config = dict(
    n_layer=10,
    d_model=160,
    n_head=2,
    n_kv_head=2,
    head_dim=64,
    d_mlp=448,
    vocab_size=8192,
    activation='swiglu',
    norm='rmsnorm',
    norm_place='pre',
    norm_eps=1e-06,
    positions='rope',
    rope_base=177000.0,
    rope_fraction=0.5,
    qk_norm=True,
    attn_scale=0.195,
    bias='none',
    tie_embeddings=False,
    parallel_block=False,
    extras=['some layers without attention', 'local attention windows', 'paired heads', 'gated attention', 'capped logits'],
    init='normal',
    init_std_qkv=0.0525,
    init_std_o=0.0,
    init_std_up=0.0525,
    init_std_down=0.0,
    optimizer='muon_variant',
    lr=0.0134,
    lr_mult_o=4.0,
    lr_mult_up=0.93,
    beta1=0.95,
    lr_head=0.00785,
    warmup_steps=0,
    schedule='wsd',
    decay_fraction=0.812,
    decay_shape='linear',
    final_lr_fraction=0.02,
    batch_tokens=[16384, 32768, 49152],
    seq_len=512,
    doc_mask=True,
    train_tokens=230200000,
    steps=7181,
    dataset='wikipedia_en',
)
Each number is 500 + 50 x the weight over its row's rms, rounded and kept within 0 to 999. Layers, rows and columns count from 0. Numbers have three digits each. The size before them is the row's rms in percent of the matrix's.

# gate: layer 5 MLP gate, 448x160, rms 0.329, rows 101-129, columns 0-159
# up: layer 5 MLP up, 448x160, rms 0.313, rows 101-128, columns 0-159
# down: layer 5 MLP down (transposed), 448x160, rms 0.193, rows 101-128, columns 0-159
gate101 105:558551499600440481515515445369490478503537564469480497519526491415426492457461500484458551604469579443457589663517493508513439477466539515493398408524460554443522527532489519475568521487493590339447457391497505514420525487465466562468545546463557433494542410420513537540371440477497569461499529477458494472515476526516480526464460466469471547420580462435538442534572468397538517523581552550511504408488464528474527550494498529490477502476457490522488461490495546494533488512494405
up101 100:552460406565550484426473511548432520469560560570534521488509530611462465489522493558426452415514444575533564503535516502541534530477476635526467439508535483484611514565535602497532503409451542441575456530495480520525494433544555507476510481493502473414551563513406575467422509520533448507576540542548496484395500608469513568400478507518545407451557543478480508448442534481616571464484556510478438472522454449479494483395495539500501528519451515473588482535407515505417472510510405
down101 101:470506555528483519521400589559483546544512535484419530570480489472464545508489472543451503432423526492535512557587523508433579566527497571549540621329505508494452480495520483527416542532498527493535491491579535511445409479493333484496530465538501540492443393397539589513475465570517474527485507563462485494526498551505514490566511446508466562395512489502537450501494496489550496448499498606558518456497560462456546480604491589480529481458498480518523425556618601557476475563471569
gate102 093:411502521493503473516552515564460608439511470477573472558449470471437574429503525514432551452564431429501523485590488539524523534486515469484519472542562558528514459544517539426538458477352554450539592489427608525584642409451446518471537533450455568519559458477532486453361495451487539518455544447477406417519488496544398519475438572508535514474510610516588507504498503537473514517429474503566460482526413518571490528527545522424456459536427467462472489474466518498492520536542573
up102 097:449505535543450486447499449480488490552491624547482526534511466514564439506513442489425504581544463500527474496545392424435468523484575479531515535511535491505546422377426489560553476454462513512528412384484485501436386509484387529534495457481481545512414617388561582570510490457524469480444491569496421445445534445588515422466508504523431439536406553419484490538535509451568415523504528485475550517453507467461399499441579499432473511512606503473476455493492522471506502457419494
down102 096:532525574518454545522468506583474513538438457486456472463493479554444523448506464533474580409441514523544529552534479498590570466484499601476441555682496467544395572476529475447401562590506498497512555559489573485538527476470554594504472506485526465578500554519453460466414414364545464540557438549441516532404541534529540511546484411479542555503490438473478567540539489461466468445583456515532519479462520560501487463632435524556480613509531534560538540513442485495505509519485528
gate103 100:462556488466403464494483497423470464448458510522425455512514511447512516565536614473563538492557477457439524513447417489481550599485550537467477530468491501493520495455486512363553450566558529435502454527506477531385565417493441503528518527518485432531539449420608527504507405441518520557525454486481495495602600430509453470503552447556489490532427528506451509530501425510552397427407470434469614451476472481527478530531476426495489543458439548517502505485497463652504383505421461
up103 094:509477509443573459479534397507534470459431520335482515486462481521477552435479450544464497452485489571391484452442571592436488506516497550474538526520446494465529516593447528542444474622508482418466463508486467511451466419454551538482459509519568472478563497535638475545479484488395491481471454517493495488495511498629459475490560490421454466509531577577538484590479402633503504572483529550512505447525441440537581503551505474499537610504497505516470500418478402536547413462487483
down103 105:493394443507421555631502510424531459513541517512508545480360435459439444497457403537522567441562501458462509484566538586482478469507559603522428463449545525606511507496618424463562523536456523475518546517437562530534461514458486449529516474537492491602527492498549518507465498453478477564512541430481458522466568403471469478441552508551448512471462530513593479576462589425476482547449552483488469539495479540510466488335507538534608471533564537481515549561459519549541486465581472
gate104 099:500550513546439579514521537467598531450498347477422581443444484534489499551393565605488484444554563528534437484520484446484544478540532396549578537544460522602486437380536539545493531445583562504473515464438493476507441475501480467454530404537504446458541523471452487477474519499524468525521541517439524458593488513583510520427532457579480523587466500497579531454528501515535475567452492529467469436558446593529565459451565541501607507518431609467454454535585477501491528472540427
up104 096:550469529559540545476472545520418523501460535531562477521530477438484467415566580534435510439431435502466520525503553494500508520473548509421515476418487496478576463494547431545515458616496579549468526458521558486521505547505515511453564458546524536463565540549450509444481466339460554582578490567421494514502487550507512620490465488522456513579445397470499525588473532469418530557618531532523579470511537568440538701552567516462551519531502407486500482483444492464487484453473513
down104 099:491518504537505462522589493509420481516519494562512502487537533508576563484479443471461574470499455445492594423521466556507682523552517430508516492653579549488459605506608535475374530441502457519471489518377519504463458444503553585490504551491517613514491492536504488421409475501416528525389461488534520471433470500506457493428542433553577439504575534506523511477452449450472470538488367477513414476539545481503505496444480497534538460452540572560491537450459537504534455546508520
gate105 104:558482509440476461435544412502511523502496457414481490511508442559508515495499547562441550494445402515520478425538556530390593586519488444485484474549439582456558544502468424449519526444444475472531468461462441563497431497485516565481409564539529605483468507589519548490450493496522460438496570587452562467498488559536415546450440592513563508611425511554477501463563489475419421562449502463485443588546553425490368537564524580470529513526562580457582531482560549488486502480500527
up105 102:488484518549532488475469578436587541509538533487538501489517509421503457473559430504417444427501443476526512558542497494542533530559444470432553468459445501521464509452499469531531502507457414537555470470490547512396475435531521447498496432550524532594491457392445491496490405543529494575531553521573475538524547534481631451452488432386523537529516529537489501517434634509525564496495497554496473498455416533639445497451551446546589535582562570491351581430492460489573490433516532
down105 100:511441441477459427477541450462409511464485502515566431530479431578512562527514622577523599572477514492490527493496417573491478570389471507498453587552549517438547498478556470520554534507481557552495459464546447420502558497445386508451596525465510546546460476513553561440414431431463548501509515498410516433460442541517471551476457554531434516451516522516494447497565419548480424502530487516488513607526474451414562565383541480474509520517546524483565522479421412507495445599413485
gate106 116:467441495488557445543413483568471538468454468458473389479477491658446523452502446430376479510477500576511486490471436434451535472525532564508609525447553507544448473400485570435508498531423453513548456515448570527440587504498500493456490598425467580496447605482503485555465486509553410513408507563512506552493533536479410486471530531539525495516550478441508478490461456443540440490510498474582526510511495495555520503498577507421413583422546495451531582440494466444540508451356495
up106 158:490396473520539490390464531614373523483443483435466443450462492600408468454505492513400460476504498498526466531485469493443544428536561526527574545500576551591451441435436540370463505546420444479513512512427619517488541580516510457493470547463438602527467547459461508523470506557541395537463500518494453559442527573483416460509536493517505487569514488438429570499442489435505452523548552433552501532547463503525515515440585513444442549455556529473544496447503459491528520471382471
down106 118:579481510539664531458510569596444468495460511441476438454450529572492516472587456449432425540479517535534495502491503537463472459520483493458499515756527441574545520427433428451487517499442522500467578493435601561488513536520552435537463542491437575502525577496474503571467501564516392518430498506459459467464550512475474476450478515472491515524580527453516598558473531470547474482546486492492507478516472521530491523431604484506447475419589513460573544478445468472536499454442473
gate107 102:518504432516478500578564517526434529552517462519421471530419459506384431512507598442555398406442464547496530563479581531501560507477532575541486529469507457592582522490557543568556387485486499458495533469467505497513492589406502495563455397429472381555450535473468491495427556539399493452500536508394507463507605545551466452520486620519433488503496519507499504474483543487485531459497430438494472486478493498568525408493553411531544538456394507488535444503502410595493484508464477
up107 096:471489603452473440497545501549424571440450502563541525478417402473423495507503530525435393503505480496452577484417390584489499469499464512557549409511504477568534494474475451449527442477523520446468470585490573498510480510538590484524451535553536440511531521457525505457552528453519567525525536473502556467505498453408487362448484446508451569471536494547481494472500372588498422460479424471381519512480555530510576535506470499586534500529508441538461465434515549513585463394374573
down107 098:434508391500476515513477499570558509480552469501546555500525465495410476517510487456585539474525410545431460509483566485442517464458526424405461555604543482488625461476474557510515508422517548517544496459510571455548528482577527530450501554567476439410550399546479412478459479513569484489482372530481445521485440489486592557509453474525442474527476626488506446462426498612532498428481456550464502406477535476570513463542411523479447525469570444483431370484510516555478469472470591
gate108 106:557509482516483513537529428530414537517521473440509537501554577600499461474472482460427429470559503469529537500535530376480519477536508464504539418464538436424504392418561540501525588573464530556426486475531469506463519524408489564553455498591501480544554487493464442451565547433491475447372443503415492562497542482491475489557572548591532467539505527553613530584414560525498541454455572441555519551380405439475486438529539505506518583550567476503477615473526544530534488484499473
up108 096:466432542467439482525581558534418418477421524536588485549588427418474513529472534491495503517554541538537471480413578536409467458461483437492478460476580454542427562545490492453454504569536519591517429508527437539556474515495558525411517460500478501482503546439622507440410509538415491417465578469474472537538508546406528503450433504486451523526485497364407486487456479476424516590464612504453523446502558495445449461550457522514473473540527459485379509458444509522588568511559481
down108 099:531499396496546499530523570507551441508422547527459507423554487497527390429546517521535514547449579517529470473503431469478556491466459518524590539405460430521540445480582486649632514461543470537521502453443533456461543524500580561505478444496377488489498520551447400397596496505482529514493467492488511465526444488482489387539504489472541449430529520559499478519571538556482434507575529463500492603478492590463467544579497513540434544505497614507547427547548508567408428526539502
gate109 098:421535500482547534541373451530585526533494433498475490580429447505547588455542523519467491484474465550581512529541451526529536431511485499516595466464475533552519493533439519604479529409540461547498466434557493453501545534531375451481448459496454548425494494497433527377467504510515484555551385475436474427590557508499601482468445484485562471409502480427500544450494463404524565507454555487482522520459545624507410523417624437485432471544527459408467518480479469511459521517514540
up109 100:480528607541514469533518540469596457399504499483557530486471497480467593519538558440451473559484488455555525491406559593508566601593576379576560423435469479480490531462528524487606418536527465572494386495477523535463506529509526550638556513495497575589469398471524483574558536546466546525543476473488524574531572520490526559551510481524537499423453566528539469552534492463574457549534540479481506523499517499475506469547414489476572392512503504516484545441539438428473576577496544
down109 100:518528443434498477525534578452412468461396505536537590451472478497580441473486562486570499394471557574475523467476401500462466445653475363528485512492473495507484573498424440555523539525476483460524580496596471523460576630467550480499572500484524468462539468506479633417571546451516421547482468557474491488503426527530491509477484454568558535493383498444441422481544463550518521530477565418443469567470490473474499548525520459470513459530509405538478533495430514466494448467573504
gate110 094:548602491501510470476524487484508591460525506467463554480422413519519519535489451511534453442440502543458524446574524497450501455541445408511471440536478518451516522435542527424479464418504451533489501427417451654516422550478481405448529406499502446478527522598451539492455548576489510608396451463467439554563603458413418501504522473480459569543388549513495475529534559486518579510586513558492538393457545466498515515457490523479507436438450515540501369547432516516506546546480484
up110 103:561475477517481582463497453497396535503559460464508373471523534569527494466494438387512528478454448458476446516425544498481532539499591456475535463501533483564478517458527556478575490512506511446448453628512616586444485467497520526420492434511552503530441430439489575537519522453476536576457551472530597462604431585505491545420490501503463544480475472587471472445446452497425483484510444511475451516379553640471471500492492523562463530551521358504501515517507551559561568421504471
down110 107:506543510520431533528565504428490383475483479446469485554380500468581510463525495525439505452492497518402448472540598532502525470466532504594565482452535441490523551469526488463447520474483507534478606374446433633425474557501441442538429590533523459479493519480488588481568479520416535536481433549514518516377544439513460475534555540548510462548431474468479495514564462470614478546554378500485557407498450429527525518441558474510456453481462525468481477533446508509546613486420548
gate111 103:401542531559583522549503533485556513560503545568414471568588467512520525471514487492413452485489522447525474465514444513459464455524441402427508484477533497495550499457619540587483540473528499487574460487489491471554444558445463585529452531400402481522567571476463489451457512454554485383507553436557560469487452589591585465516502478440493461498552525427583513515629441449431422510529444459483459474428554563589575516503502534530459488471438510414502450475428545552526546436457524
up111 100:437460460460482541527514488493468545531525457562503508524510530486481414524523503478464477472478525592425471468551478474553411412463524501505544530507555492542565491507565558517564548493499429439497519501540491525575519640524485603620521554383438512539477521463580457459430549438559509533546520593461543568532476539528538507568445503450465472610580567452535521516524404466500443495492433543563490523479387597523565580610582484511563528528526536554403498436501557465469438511435443
down111 105:472547522447605500461448494586517477548420602548502493580599397562470560498511517482455462477530466475506485474411572543394472496504450441512443567520490517586441457454545493539476596464443548529613518537488566461507465440472458495541539488460482494527528464506483401492549494536459511378454547641400509475590446504536510504571460446448536523544408497516526554532578429487525461465489495442529415517532450433466509562501420555497523478580515492503527474566455442416469564455462529
gate112 103:503454482476420413516481486449575547522605494518457546510555492413599504431475465417585603551566538516534491515514506500470577519468478493529530501513530515489502540488484436493482467471522443454426497515587450480538570497461519519539447560492522451507453489463415472491462447497547480540392516544445611533458493520453429581506403482505436552456510377535561462546514469455499534519534501552545487319495418492594463444471534448536529523477494437409378516479466420483419551566457509
up112 102:589510487492569563465562456633588489441448491493488471456496446496530532485538484533385393449542523458538472508533440531547544520518443566497471537543571442554621571448613508415529508496433465497496570462456492498455458420477556456451523532501492452575433517502522633454487449429451455468536505511491432562549497553542492558409470559486553400548575520515487616448455512433516531545470548499491483602485492491483508515556478473414470479527487545575522490476427580426448499450531534
down112 103:493502533526439486562436468591430529479569543470431492531499473437502448463559565529506520450453465489498490441544570476506423495470460523517508516336441553548437446470583502626520593486551404553525504544502475487472433499584509484520501444451455542493377491466508467465497537638503564481422464466454430518457569568416517471525525490472580483480453409522563371507481471519514557481431385541480605522493420487508544514451486572522481474448488503523448454460528509544595515480480498
gate113 106:518559392497475490486483523560489478505484493487469533506578385508478510533449604552513508462441467457570556558509524455473461431500377463413430573490409525487454432502507496437513548432479416534489524510530483507598493482499507543465511484575420496408518453593430456533488492533455418508459550527427445597537463574455472490544360505394515379472464488570485559471500541517486515527501486477565428569530429533421410512540546530484537594493403490402490491529544503470529515523520459
up113 104:530489442450510446480450550516450552497561435516496497407477528368466462549459484602451559485541551480480476567546500569458459555494418559483522459590567451506619511515545538534521367523596533595520532518500562505522481498523554563437578565418445431559534507500568419489508504513559522506451530433443445441423520470507473538466463530527561606540477545515470605545534566509531497406509446533489428562450470513547533453520482420495466474570473523408527512428455486472453444522491413
down113 105:460466537497386577489457496515619568580449548518457503478535521562575554488472471498513566550572535504425485491419534473386508490525547426472486384440483549587492518546536433482465454459493419436530459492557515483460401467456488465526465647466589463491460473501639619512471608557462500430501511592434488463437508498497540425543515458387433492443463577453449542487504456468516521509489491474530476561497586463485532534469515513491460479523501559554479430531509538499511491516426535
gate114 097:497470585490397418474505480393530507545587468505447548468446529497541559399574524501510460574503485423507537600566508463518501465600478499456447553502418498407479588476495503494503413412574488521532533484470568559446498498527544506425478500429478502468490439531454530466413535478574483561562466478522560614527447502504537559461593540510603627486483546516590452493556460505505533549478434543490505505523586453467442573507539552506579472471473520603583524492452518552461457504577553
up114 096:505469534524622534495481593556501483515524502478503579493537531500546504508551419479532522483496526457574621404467547468453570462459492549483497568465478526410496503508550584517395502532411507451447526491490429526450464463494515491494479504512489488531499454474490460468542531444516440479434412531488378547443441507440495413448511588513543575449418465528516414508556459517477580482505404492427445401534570475432632415432511429501452591450474595416493445493574573501504497529489504
down114 105:574448518461440492576477564589425567472376450421483452530526519528476544600487474515532546424480497474599463530472460457440559544472469514498486544512497584478567544495459520465519476554343515469405499433515555427495509427484416514523341522461536548480462394432549615441450525481479477514458457529513489495462502588444505433456529407441503511489575552509483532412506528427535548512527604557567488467483485466525523472495514534544454527464452485545470509498551480461420515549433516
gate115 094:500569537442487560550542528522471496513479504485479449466517560461563473489448526547503483437446480500581494448519563471477493468424439482448488522526486548617434527516482539439420518456609554488512515456650440561520548542453592554486494543445469569486508512498493645490469430498499548544502492520401516582454465515501553439450547442536537536469525417489449502404511555562436597513530469527489449461586509481483561449367559558646447532502454465482473477443444509531556435479447567
up115 106:520500451555528409422507553520507494501503519578527513398503564498489501523544532453625536415499504404520512473504459533503543519493503596635507452489521511406513467405536515498491533554524476416555494426461480496581502557549516461518476574477406499548474607397456453526481448488499513527515488483499510548496591492556504517432569486450540549541395414525565499491450528521480432580566404509475536564422382489421462486486506473449480451434430467543564443606516532420557527537461495
down115 103:475514491521516535509474454472570450508500453487443495482479425575431569505397420469506432567539537466414508577494515428458510532489516363421438533518521459478531473544480495450518553547426489513515491590509433565541633455502507483441431487596523519573496469471572440483459499535488559484527461493467447498495521523465491530490598453490583421434487453460476533376491580530541571556463592540396445556549516498523463496451461468486491591492561497612457607505560468596539527499521574
gate116 111:619493489464489510481465540557457573503513429445491551465486489455537517504551421507505469452475552455582606496469438521514504528500571458514577495518516513414545497595516538497571518503470436545323368449527515510457548447454542538469490548548486423508509474482578454601405505448504486534429470444509518517445563506478500376405523463494457527505504581519458508534411539475548508438454509547492523547530402564473439481427482575440486580440562454479566479428457507514499572522506404
up116 106:521465495560509563564435522462489543562446443556411435477532470464495480542473475491506518415490540546481436592387472608624454496565472474534452436567438563421555547485444519633513537433456505468539409451516538513498457521522574443486436541439518557476487522480574560534540627476456541449503518534466510514505551499545514567490437425548421466419473481513509485535425493418481443515575476461512482523627551452501482542430440446564439498519483540513559442467493542476459495563491406
down116 105:528554491512520540479505420580526515489458464429545437521446535534527543451524533433631368496573503503505439518453443390466529515466471406443481497477548479430534453558459581493593438544512502525418488602419525439545538426505552521512452457562545432518491526447575590617475542512557461460448439415515474455500550578411428545436552499553487419455535448579525544588490513507519510490396503485515436505501383560511495502432464468460473440485445439508478516526527534499511495498488518
gate117 092:370501427464564556549432492527362515540432522465412604448553413479532588525579510490455414481517509450510565581598396423528491571489542507551449521416541512541468509536486468497512543537494547572526505578460497561496453474535486403489423534611515565492501479430433531507452558395495392479418477527534443502541448486554510428518502500592528521561500570508474515446522506477517541555466498550470529506535522479512496525507479569522513527443415544412417460512483445498462540441469489
up117 092:649589558524425483436588478494563547480420507486400481489468520515509542437437560490514497515493554538530410520516540498455514391435512480492563455512485483464512551517541473465527577470515499379486446479459487523487427544419528532529517485566465477483496559492607489410490380546495459480535456464539503485549511474487471508391463453533549391466511467607551520469468505577492466490575421464529551462417505473486528468451526554592597428520555463535428495467604518458531514551607510
down117 091:510447560451483544518455578453460460452435426474484589543439447578488610565560450548529398522573466539525526486537489463422442536530451540492494587540517386455512522339457526465515464502508478488494619461546472441496501482522464494541485548529480562499464439492502546584607551472514557501462489519500390473497418477464477464581475475556526540580488428548523434535580524556549585497520395477482430491525409507479458567604460455426462540419460494522500521458452497507492545487550491
gate118 102:523608471447534423556503507568594484485557384480423479609440420511487548573629602569420455544645488445595439515471485548489488495383424521510464436444520535527509549499423529513471547454554529465535434507509498441551500596513548522583511450420469399476514372507494479513430523510500495611557548485526558541497504450565469513505518495561527532530469471481576483540433531459502527487485586524559503493511476457479503504481482436562478469479469545496497514464523551557485540487555531
up118 096:535444564549586576503460507483553525504493434505545506527515490552479588475432367484484515509594555597524499434413504445527426405480500492489415472463457477450508507473514480556470578508443483462499525495523484409529517546526455469542439526384504569490525496488435439467454404463444421577615519479436447524540483523445548477449476468448436465498532532428563578477444497492520513590476414480423512470433467554565452443495578511436473489575502528581539450427509383526525497568525582
down118 097:537538427474416488497615549490509524434549461473455512527444554493534507486505456502531438500500507508489522531585481576451511445478481517506546581561462449496427527457473471445444469554589508519394413475499505435543566365473516444405561503543502516460527513449580528544476500516547568392306563397524477488445441497477419568516436531593557485486501459442543604464533496529509539391494491564512466525499536520515481465494500470554517391416554534464512544470499455449550485518530465
gate119 100:482566501492517496537530508539429503440492459493391468388469503560540525458476510506581553536479484516411471520476427417395463494529574568453505503504540419569591452544620501508459550540411470472538503569439472520426600571592514476484523519563481454590493412511526516546518576518479510486514529445466506598536465565537495494592468547488421593513515549489490468557481433555409518455534503484439379562511519494535545457466473417484369447415507578514470499477502465504446548499492464
up119 098:452459531482477543525494478509514478450381481524487489455505552474534459482528504486457556439527506454550467537457432387473469483590467513515530622514537494460535418559515523475530609564424514422450489459499524430480596480455445492461545505492555522642510482469550540401395506588493521589432500565451490490468447507505468572512451477456468590460463487578610476523524454516461592546512563530481556462475519471505453419441477504455492515602525412528402544517446518469451509576473375
down119 105:585472527510553456501532516534450459432454464489550485392484488505517487436513518498593443508577451432461511461452480468514426503563542522545493582453401505485483463513527445508486555490406574536445511564459498469521508510466467465436487565523463463536454516464481512445551417576548522575501505481460597447593507508584530530546468543467367602448596557486483383434519530484472538557484450529587338387554565477557522522487501531499486477535582498452427443474486504480437510516517404
gate120 088:414520526441428402590506417576466538466495543356503480445496470545505549520480533469430467433475479442527444458528534533523500500444495491537522523560512519513499506465486526450459553462360439475458465452497510468445438493449478614465526516503400525597494480597512419440486481541381449504572540528484460472562386486555368538500458491537491514503506533476552518555508490484526518555427608510557441514593537482466439500448478421517544500507551484481543501453502399457442506377491531
up120 090:503563516556441504556479588554540490537437534513523588504465538444589479493516461638485615439505504546465540531416476528471515493449539457538552497609517407439489597577476546535501543432534492490400531511538483560583477496503510538549579546439475577511520501564487573560563527521478469473521514528478481466458506519510501496516463507575486511515575457444468494515454433406578378571443434570467581483532489501559533544527455498454437581626525504550542445445596512487471481592449547
down120 107:502552545475331483518542465746534481439494505507507514547501571474468508550550510508435473524547542510521567503535487498457529560383451445480495441585539494459547537502435526469567464427427468504538507504514528501530423523479495549470512467630493470552439466525556488410598503512475436545627508590478516469522501466533508494473496520554487515607479485516483339524538531502475484496548519483549426435417496472467535493477560571470512512501521502440489539467551535472511530491418518
gate121 101:533503539467463521545474562452473437539552500466494458430526482466566521599583560443446532573434471489471465405423401484473522528530542487556532490571601443456457525461485441532424476518563477562533557504480472506589507556445472443448450436462491462482501410499478490500528448593496464438507588545412503375569520524572378465474416526523494548479452512470412531497521515480542552573478489543568542495485376551459443469456402549474496479399501490484484551584558437574534514525444507
up121 101:536508496540424474456570482508564488500508484473540485523458507488327509467413556466512540418528602474521503544545506557493471552502436418485514629438502535549417534474471498636614533500400545500529559572523502520435438381506630411520514482547516454556459437520537483408434486491468547550529482526474387473563569496545516468480539578456538514516586452432554568559445540448544486527511513506510551483556598520502469463578468453436484478499560511522484492498545484504517501535480503
down121 104:528525457611518462516557483535468519572480575548408515545495555519500476490478591533493627454468530467461500510549511546575561493629504583546540476505454480451576422543548642501446533486483456539403452483511477541535527477439454488467516488467467626551464508487494563413580537522506480510474490479472439473517450561484558468455590462548489546504544444568479460577537468499522485524496492515500540471451562471625494412515477438497530579495522630481508404417527598493495588493439542
gate122 099:478538503478439534492505476544534457503560445518484550448489561567495545520509453456529434535556455580565513480520516494432548584504496492519530482534468535475560514609580585468512537546487485495452567497450457514523539569544574548418455452505562413626548498495503502594480536556516568515395436490456421483494472491496530424517538616482531428497464513489504567543513548376461519446366518473469417598523569515481604536527535491507529514386481481549531549521574576525415449576460435
up122 106:388605486502468407438531591480507478524466488471473530467516476513426509545486565406575495542524510545499528481552548502530431571527421501420414531592423472490495533570506470482493497496491444417447514526575520574445497607511520535439462508512567476439548481360430506595408548539478497502538496548491495463485535457414591422480593540510479493554467527486407499501485424549468507416445609464548564512483474439418502537426486460515543513446498526495548502541528400504461447410529526
down122 107:521466464478503462417425452526582590546504519544533485481472508533485538553531519568599472474387448518497478468535507576538520474553400443528536475498533440479470546488464525492530486513462620456456476511472490483570525502478482482544506577482420491506428392511644466442501392595448542419479533419522501564498399524466492515482545480481493377404521434489531582529538480461494564518561576444475450557417540562455578497516540459552382454445482583572506524519485483497521506551544556
gate123 097:481564540463379607579531529484485517476456523481515454506462505499501497568611551442504536511484539497449429443493540619454451512521491553467483362516538510483458427503451459477469521416619449630489451491476454460563482494434572463605598435424522430434472535478487591546573491511523573564439490458437449428578563481530542513504454541501450567537519481566488566475481467462531542433488429448397497546482422482506539526476469440509522478404473464489497538463513554548477521527532523
up123 098:541520522530602501474544507442516426528525483487513521551475534492406625479427446436424404463508573429575452513533448406504574543623519537522486556453494539520470470592511553472440492498450515421528467532573474602488470608450489428436477474630512564513528499517445493443415433494507463481519477489535563463455424504558466475457490545424482515436487521536483521500493445526512517549477536472603460474447547500503402438471450502630518503394472499452461477478430589499478548567471501
down123 095:430550577479499469517564450462508461460494510475505474460516590420556574527630493485476546579520514501531562536561473595524388436484552497441535465464536498447521527468467433535433425545578546514484511380598491486389482478531479437521605496475606473484532370493527470487592397446499484477544532555484561433495501505458488433465494471562489542540458502559498503514506543537475442522545432533464521522442479443521442526546511391519437440553384532408538499538420464496495552519446489
gate124 097:604504474496375570548521487565493483487491482505447546485428494490541566472571480487486517522435595522557518516467511496570500503470548541503593523559501472541556550491474506629562527532523500483490392469500449495418569579403459422573398544486464453452512389477525441529542543454471367515500448533477427530516593513425525502461445574537464529453491521510527411495467475471520426466519513455493418492567590590537492557460465466494539505559510364506491455548528385526479448473481506
up124 096:545538531587454475388441474480482459493544571493657451523477603471465517405466496554543557467526550475366491448545546470501527480405603519492429545494453465463551475455476513532465518488573498483377407534555521531523610568458453509521450518613504454559464530468521455496548525485536470445485486496518540448444459536523496503480493467604507459445474481509441544553528483529587508471606563439531450477515527529536476555446578517476540542446544425437555431465503511490506506398402512
down124 098:565526512445526537503488443515515483533529638519491429532491565468436529472604460557448584482544613425447479457483587578490435581512491551531469529561439432525557525452442515591475492450577493536455551502486530517560499451394567381571461518482486547535457489487556497503479459565486523433456489549549438508481566462493516519555575498510524483458454484554573514547541472438514519517516525424581507552435505502499457553578605482566565466531442463377510427487417519517535474433395449
gate125 095:522576499443506481528503439490562478489504485487538435458494537492501500512555471518372455487523557428416511518479413517523494464531568587468530529581551539534550445492435487434483510475493383527483493580512465490535434547540441488466384515538369524554407546457569454461624344538478441545509484471545496560538421404521524441470465474503508498513435549453491509512481507514564462394554519561450469546489474492523513449551486520455488493536484529395514551466424438379425467456549427
up125 096:547541542487564476478525584500397517474501391523394585508465478456487485529500570467511488417431437504551417478488464429427450512572490561437489518509554509450585526479468516528563553555489475522504573505489469496540572546432588528513487420510570480479504505503515491424489522444392443473551464588495572542532548505495466544568555432509601471479590464442617483539598575490450621435492560455583438454436481543557500525491512491458421468512520426391453543542477536504498458489477475
down125 100:560523575492426508540499473532544484428497479481612517430455500585487540539553420429573420528529572552486474401541528558491468488457508516531568534360459502537419423451527541544480460462594540573526438463538466531487449490551553525472512496470527438523440508430446466499547445642454498561490469454502540481565442482504514406455466610493466475446404471563470584458507505549555525593565416551527443456472474477540505462441508559398501509506561466536442504480461544402535530505503549
gate126 098:500447510484497563604495554552504543519503406472571491508406538459498580444554445550408521482593473433492465493404495468497488442466555544440493550491561403507540616582503467580519520475459543500559598537556465522451597566557506562504512517561520558570521459584474539479484546502450470458500503549489567512531508570538461512433472436486453472547602523452539591548475598461476521529473558489533559522458475569500412532526445559415401576506497481532581447483478507511456586601492522
up126 097:522482580411448529561573435497489542530484457528488548546534545491542396438528432511473486516381442461543630516466561564525463463402372563422484517538514572482537515505422408466454507445432489603521505460517531444510444477467461504522547464454513511448497508488500569481469540515479512457432509595493480543442528577380549527529531408480465555514538422436440492474548448526519560521587516420509478566526484441511443456510523528543477494438408487454472458570474358455531465485531469
down126 092:582471520406502435539523493486543505485454494504532530491437512406455526559544501520554458442522507462500497528523484556567565514488524491493453504524453438350514482466512641512491471454533438505469502399526498461477513476477541619531574402512390408474598558616467454545396515559497537477551531406472528551458528521540453480480475555526494513451522475518477591609507534541579467443530493485510559440435522491565457581550534465491493425494509537527470492526429448597480591448455591
gate127 104:535411539488427511549468452507457525557515511555470536434559605536442463435519561455541504544578479517522509535465494428481540480566606482511480523463488586498522589487526465556550481454458390426473454565436454456474519486467526551608455553519531574518541428521512495434563511564443402550460410496389482533457563528527570464530501560614454487505435511535453409426474553531487518595557585513495401395459432516519513474556504556518474521483480497526419509538519429462493487563572461
up127 095:511462497514603534507484473523513533441527499439504442525407552563530522496490598499471534546527566551524514472555423385474482487504523459583445417346482457493512502525520422524467516580559475473594361428553505465474441526558511538492510504506450443512457404529509563545476565466631556477464504457459579497564485562576505538563548467468479585496498564494504383483411494496489517538551503507449538417550479485452509469552568533561462467506485528493420468457643507506464484500415485
down127 099:409390429508437514545646506454581445452538522524522530505531442493512540537463413464554557523556572508514447497428563544415548429523539460456492478543454471520570556456566492455556532451469540481525468551461551525453493444459530539497503576486503440420454442513467425458540499572527469476458557439481386502401402464519399553497493445559491510449521508458525488499525554501558555467482468457441445525465451536469613435451521502564492429498538569464610567492548496590413539523522441
gate128 099:489492559539469423557434489519358486405570446470551496462450446513436510462507486518532524435471483454481536465479504512462577521420534485495427480509452448535490441516503494467583505497505526535561437544483487461451385445527523574493502488438497541576431527578447514467467424598549595548532515509505567524585466425484547464485497513485419452434505447465426424424409496515547458504542647477456503551513565537483558429486385535486458484463512493517444492470545408634493501550595505
up128 098:538496453440487500452569533458475430607427606462479528483470555487551555483571551463513463450559544525482481447537461399501470521500531436481483479562478535475350591543510381517429616568517504491416552449470504537460487502480483445509566515442553505470555533505529427402529557514477566541513479586426529509551527479576427517551465533479544490564532470454445477499627565416550465494414450519534482496487423475568422563571455467455421546533456506467532529439483538476447530470570487
down128 104:494482526502420511540428498572563435487499564529512488520428502541509614472472511546498491468478496531490507624507511530482454555429517513496432542508554503568496433611374539489515427553491491480432500560566516541455593469378525506582451509535476667464497501471499457553458455479448441469537502530532470439450594573520501480361556480355485533505527535486534480480564430489468520580507490530546542535409524452515528547487571497498509448556484491460476435543521496419403452483428530
gate129 100:546487464462455534498520499552550534469431640452407506486440478530576558507448494457428475515537481521470454485458510475463461482588411489464532460411575506504514500510512435501459567534509574609459552463467487476425486461459558506469506513455483520434387449481567515494463500439506593389553466523437479516558456560563435376453403542560554532512504482514462434575513537373497484543526517510523434567426498524445575530450487556482505476400534466516522488522399542449518411596467468